Weights of a small GPT-style language model, trained from scratch on English Wikipedia: tied embeddings, a variant of Muon for these matrices.
Each number is 128 + 24 x the weight over its row's rms, rounded and kept within 0 to 255. Layers, rows and columns count from 0. Numbers have three digits each. The size before them is the row's rms in percent of the matrix's.

# down: layer 8 MLP down (transposed), 512x128, rms 0.144, rows 201-284, columns 64-95
# up: layer 8 MLP up, 512x128, rms 0.14, rows 202-285, columns 64-95
down201 089:147110160151096114137122112137136146128122147128090147145158155112144176110157147108121131119125
up202 092:143129087113169157179131133120140100153140118095128101076092123162101137108091076080096118127165
down202 077:141141134182124104093129159123099140114111099140118108151138132157098137139098148139135139111142
up203 102:170123131138127129174149134080120157146112142088112124154097147137158163135138103153112076115104
down203 101:138133118124131110151095113087106138140106155093172137138134119173179107120144137098136083179133
up204 089:118099089094156115135150170097133139145137119154104147073130153127124131121134130126079079138114
down204 089:142109147147075146103106134128094106103119110146123173204096144127156167115128106119166173144162
up205 095:174144136122130117137152141140103110185165124132131134172153184146180127087116098160137147105096
down205 100:180130117124126132125132148133118105163207130134115124110146097166176159089092120121136119116107
up206 101:096120157142157151163140169121168157149132126114120146161125161176127098152146171104107109132154
down206 091:159149089119101117140163124134104111150116135096088149164169105148148119077160158162147151110127
up207 106:101073159140136151174150133162133155137118144123104141155131138155125152144131108103099115139100
down207 105:076127161109108102116129146124110135136086108146137120156142141110121133174167103135113142155112
up208 090:136119134101133123147174125140156146155134110139119147123105114112139073131181123112148146155125
down208 094:116095142116119111130108115144123091139139133133144118107115157119120099158139130131107115120164
up209 095:120092144119104127132120080105132139147138138130162125158063130130144169112146073113098095157115
down209 097:136101080110134153153128149142161168114127157147129130129120107123145133158166137134133153137129
up210 102:192153131118146087155100150134115164157120143168095123113123112125165114149115114076130133103159
down210 108:105101116145082113162154109107121163097124120162160107112124141132173192170080096128143112104124
up211 088:158114105167180140145128114141110132138177062089145155070131145154144108095137145144135135126111
down211 099:124124081110127159110112122125121140102113173150126121113143115118138119123109170127101112146117
up212 095:156106139134169109126145086129158120174115164136119143107144168121179136119162100138105103103107
down212 095:100167164130115125129097128127099126095071094118158152118118142137120139086140125115147150111126
up213 102:145133151125182116122140149161112106139099112174174096094117116147088147132156109150135151161146
down213 102:117135148115141145090116154102105141120133146108158111090105175179131134074101149112185163124113
up214 099:103110183138149147124166132142138092110132125166132146142106114164144080145152128168132142169116
down214 103:145141146150081145168117132140151129150054128127121114117142128161189134132102072147128085146120
up215 099:186114154096135135129100114124099130144104175110145111124128164169160143152094107133146112139090
down215 100:150122099128124163146110134116145072072112136165094126098104158128179107162144117143157099093150
up216 099:110103116160122113157128117174087127150119099124083127179145098124097139104101133093151153150153
down216 102:120129141139129132073131112094130158113130102136100141096151160139142156069130138118133134108137
up217 098:160120161149155105154132160150107107117154103112163123151107105075096128139187096154118146153071
down217 095:119157129106115132101143125094091136121163116178186151141114134158150106125119112128089137168112
up218 099:143119147121192137099132100099166131180105131156150110107132162155096143101079093118143095136120
down218 103:139133115132108102143156146130184124107143144125152156123159108114141134187157115102134131092090
up219 100:117117126114120130156164140079178140140101125130180117157110123138143124104058126127081089157148
down219 112:125152174105123134046124124149108098165088142154117144138154123098185132145107168134145079139150
up220 097:153128115083098150090133133130128098146157120113108115156091168179126097132109129134130094123157
down220 101:151119108111119133164154120124100150130174155132127111136103159126146119097048087138133096124167
up221 096:156114103132167123171143159137116129120093097143138118091142108125126119130122128119112113117148
down221 100:113120120148118158136103112139114112136126104116097119137149125143148129140100106150134096103139
up222 098:112084128146143129130121113126133101089141141103123143128136096134147101151149164127133146144100
down222 101:122115140143170133106143090131140114112157118125120120113116099131147124142119121180188133102112
up223 096:123072167095108134155140136121114158100126137170082144113158158083158102120155135139114145118124
down223 091:148145148158123162068102111144101091155130104088109093135133130178125161120091124110070137127102
up224 095:134092125122088129089159101142147107163141097121160140155133121148109116105072140122104091112128
down224 102:134093135170117169126071145164152143097134125112147144108098175097089111097117152104117141170137
up225 102:134079123093148138129086121176129085151134123138130149142103109133074112174125118132141119093170
down225 106:188085108111153174190143105127128148118172141138153189139130140125099134115123105114121143147109
up226 114:171125138144144111186099107084131136132122127146114118157064134111102136137155147141168128143119
down226 111:139147111125129092138146093093164123141136123080094135141087182173141162154148149141142167145130
up227 108:139138130147153121166093068091148111155144144101127148121079126128087118143122148141126110126157
down227 103:196153147149170117196172141101145141151188110125076104144121147133140111125125124156154097125124
up228 090:123157088133124089168165106099123156114146128125117123138123125185137173101142147109135127098137
down228 093:140097089134121149133115161120111119144187135135143106136128157127132129106095132122129091151133
up229 096:123081168090123097123116105142124077126098133120115167135113142143102122137120149137134125080083
down229 101:150159131143098127102142131103079093121100125118129143088113106103158134194124180089102140090136
up230 094:115118132175157131181148084143144155168194156141139144152150150137115105098155093102142117128123
down230 089:097117132140180119137144168130147147148231129092148144120097152089189163116105149129112104120131
up231 093:118102139156139118097114144133089109123149151133131120137129123154124117111097119123102120097084
down231 088:132159115177143157088098115131128118136189134136070111081127125151126139153155092133114136124112
up232 101:089164164115125127106130122174105123162107084166154128158128208095124120133173112130097149126138
down232 094:112117108137176094082119112104155129145102159091123131112112117126130145147122115137144117128163
up233 088:162130156127104145114146128120102103101159120129104133086128139152095133123131136124127091127133
down233 086:145143049120149137125125128150151122117118190162151127165154136096107128191135102160108137095123
up234 094:152124136150150122107170093141125120110114131117123135152157132115135115150096115133071112134176
down234 105:138121109128102143124134138125138120123119150145133172120147164129117101094098158111128136136142
up235 101:130140126100147132093168098119117101142130080119125153105119126147116109121113118133135110111146
down235 104:134134093118171115096124136126146096110156104161164103145087119138069091149137130141121155107144
up236 106:114167099148080106150118133106126095131133088125143141123116167110090145102091112119095062129119
down236 119:114095105137090149116139120184160119121052122115101109103134123136180103127137117145115145134135
up237 103:127130127098134105150129074137124101064133110158094155107143125158166138132107141143136133092119
down237 101:071146135195142148120130133101130099152166146143183138156138131156155152098132113140118151124126
up238 096:103126132128160143088088158153143166118142149154107133129138150142064115067101167098125094137090
down238 093:167161184103132134116107160088116130109135093151175136126114076112097144158165086123123167105128
up239 103:113114118101132095151102128094144103151102109135168135120099092118139116135069140113116151131123
down239 102:089156137107142153160123099158121153110120117129155154132113111095121115149150156087162110108127
up240 101:124146134137129125132142093118126097188129114122127164130128160122131153164105130130117106156145
down240 102:123130103072116152131113086142090114095166119154135139090143108134141136086163106147130116163097
up241 086:102167142126126147126125109135122153122100121121092140158168135130116121140125105165150094158159
down241 090:119115117118126181141112121126117104132132118130067082108149076184144205137114130131144139106058
up242 104:174113105157123134100102091102091099123112109112094122159122150169133140097127130129143165094108
down242 103:140066120116113093125109130131078095144146125159147144122092139146161149146100122147166133135097
up243 104:143112109188122108151133148126142145109105129099118118101107145148098139095099140141130112104165
down243 092:139124134129103096155128149148129159092216134079129162128130126153182158109114147137109108143134
up244 096:145143123133116093138093107150119126150136125093149160122149097118111153110109186107112130057136
down244 103:115120129152102104147167143134158117177159138131137142131119172161130105119127110113156111144122
up245 105:141116097124096081151116127131167114148097109118149126136093108127120152190077127126140133089155
down245 110:118144135110126158132133093057154136113138125101156133184099095105146133091125144135111120123110
up246 109:130148121101138084142150174108085096142141157061104153120135087131161144112102108121133113167168
down246 122:133110097126086139120133150140127128125145121075154118131111130116134119144120113137107122108121
up247 101:104117121103134147157137132139115085167154137114117137146136103153142133105163127119092131096132
down247 103:140114119176148122089150114108081174123088146129123102112111093147119170082106123162172149104133
up248 083:125129128131155087131152105117134126149080129108135124147101128132119140101055109095079133154138
down248 097:116123157169118120084118113141101133091125145152113150137157135097124125158157131144103104146150
up249 093:143123177129172117081106158120155109169127164100146088082125146133128157152126125119117101100099
down249 093:158113099095115134092107117147092090148092120119127172139120107108161113103138065140162138135085
up250 102:073158179122139123100140126123105119171164134131083116127132116167135110095154157152111135111144
down250 091:141115145172083122122133147140105113115079128147140108130149107113092142126175117091139115159082
up251 090:150187089162144140158178119169143135122097119100092123107093103140164148159121130161153150089110
down251 089:156147132134124145131121150132112133105094146173150122119134127153123121167184093110094077170136
up252 087:147168134140133148093094104149094090113133120097120156144110172151111144116127127110100100086105
down252 092:105124072130077131114122111170169154107128077131106168114069122132170112119095137118153096144135
up253 087:126134093092103108172129114103157124162108152162163182120104107128137137126129118123120120134107
down253 089:141137139166184148119135132119140124104134118160118106113101174150149134169111117098150146115138
up254 085:131107099121131162144120105116157130103176128118150137087154065103144117085145111126105137126153
down254 083:122139119159158094123172142103105116129247137164137103151086140120127154148134138167139159091111
up255 102:125125124123140086105130115168101138092139140153131138090174164149147136156104142095129099126122
down255 104:126119134107133155125128093101138108120146134149151114143138126125106119154086102062123097131128
up256 104:114077134132140138123110130133136122105149071127115155146140128128099143129172146189101102126142
down256 102:111112132100161150122078114068127135104128128108105133167127136138149137128138143156160113147119
up257 099:128148139181139104123138135147111125106128136095108145140097164128170092137111047101127126125122
down257 101:135085099145131132155111145136175153114171159113138154160122109132126161157126103085128129121097
up258 113:159139140165166130135052119172119098130163147137145129144134136128103141123127102110165137140128
down258 117:166118081122097130097132159109123096149155126104151141104082155111126140121097150150135136133113
up259 090:144113085146126114114105145147093091098121105119116151153124153114108160161141145134122128144114
down259 097:120119113144124096133120147169111113101171123095122152120137146147145112124116157118093122150109
up260 103:107129181116151120136123138130154139096126145137149085116171129122144119123169089072129101148156
down260 082:138156095130165120162135113113128091111126149109162130150136139124158123150160116150113088133109
up261 102:093156134086116122118149090092136133072120138128136101146140119136115169129129158109127123133107
down261 102:095167149101114187126136145105149149089113096138102122129146127133161122140108121145122101116106
up262 097:133125150128172115124067131104103132101116142133148100123178088114131118107182112120082133119131
down262 081:157100162197145100117127120096160126101123115122144115116116122169144141176113129162124131117148
up263 097:133130140104147147160114140102075113104137149126135176116137138148140128130131103124093118143150
down263 089:148127114155106141154154144102120127117113125120136102164111129151149167163140152128111133149096
up264 101:149156133127099127124114120173156110158108134173114099098109117134111170098123103135112077127121
down264 110:115142115150110137147174128127151136096143165120126102116138157109099128108107135160112090122136
up265 100:152154148100147129170137162148124105110159184139121134136142083109149153097077146116141122110111
down265 104:152151122145114118153161122139117072117177127111189155170160138153101093119131128100101159115103
up266 098:202100103129187109152120145111145140086098153167140164135103164106101136164101109159128113102127
down266 089:115145114105146099126100101125112160135087097103144129146131100146146151112138138082135143138140
up267 100:116125094101142142155070134105174101155115100116126098149131105130110113178122150149109144141161
down267 099:122129145143094111087188181100099145146157147110128135133168149106108152110107154084096127129137
up268 108:147092144148146134130127125102098092130108092117082082121115145148117121137096135159154145093106
down268 106:110116150127123115090105121106141120106118137144133209122080110079134123173120142119133144064103
up269 098:131139091147127121127154156132160134154130104117121092177161131102135136101118109137120110134113
down269 084:141130141124110091133143155105097103130139139124123179105124111141143138146110097106128131144134
up270 108:176133098111132125179043123114098139150145123112139140141140163152119097097126135140133135143127
down270 113:097147136103110113145102110170140130143101170124123145124115142109130128113123135165092125158156
up271 093:139143132124139100111110153120093134125121124139144130126184073119136148147103120178100156129136
down271 096:110115129096138156134111143172125097140116122138124099084110120076120105114098181119137120109122
up272 104:136163131134140104149155133107132141101105122127125195115123154122111148123126150142115098127181
down272 102:127130195095158170139129179128115144129093158100107177099166146119124128086123141130084140125063
up273 096:171116154155125124167133098125092163137129128092158146185064109142139138121154129120135085111148
down273 094:163181144130145142146111095131145106145143128131141119133155121132125119188140162113111176141138
up274 100:111138109150140093121137151132133146103132116157115129108169141158111101127107192164095147115143
down274 094:158099123098120145091108145102153121122125100160138124120153143131124128123144164187090157146134
up275 092:148111116159117123114139133129127103088101116117116152142084142155107110144134121147132099145105
down275 108:107141110156130153124130110151109157119119130144124148129143139104157095116146110129091117088130
up276 099:116109139156176082176140108140131127106183156116086138143156131131127124137133179134148083144094
down276 096:094106113122100150101123098129088096110145108146158157126114140104134122132115145147161132142165
up277 103:153107077090135109091089131181112098133181114145120131098115145169114120117130130129117146118138
down277 095:132120135160126146129114145155082087116177144083125146131113137126145118088137158141129156083118
up278 100:115152177116133094194115117137169123110124106146146135134128091138142129082168132082125121117098
down278 099:128143123112094150095135153132107131137076188105096171134138138114112178147110158101125156132101
up279 102:142164175177137124110186103151100128121160093125133126134130168137084113146151110080152130115141
down279 110:074120192117156114096136139135138117144135119142122127135117111128118142086101111145145155119167
up280 090:145077095153149123135113116147117113130135131142088132144118112081119149107121127165142165126166
down280 101:127153127133119150143099134143108127108098168107098135147124161151100082120124131091100112094167
up281 096:137088089068134128111097152144112116104105086186114154141144139144147110117110124079137159134158
down281 095:127167142168113148110140098179119136115138151062082107139152159151146149128114100114141092125091
up282 102:107079043108133121106131116145125130124097108155104145115163126106120149131111114121160124131141
down282 099:133116151124155129126144138132181118144139132106148099174138120125145137117103154164090106137155
up283 105:143116129147141124126153122121131134103152125085094120137142147132098145086120150117050139108100
down283 097:164123126151141187132105164102084162142164129168140178127128135100157141144110131085153121125132
up284 103:156124109130097166126154119126105146161108137062071122157128152142120093105172148101115130134125
down284 101:182135168094120096150117179158079072131144140139113066161156126097138144087085135136114111123127
up285 089:187132146109103133182101135134115125124144153115144127184163171115167136130134100100116115160137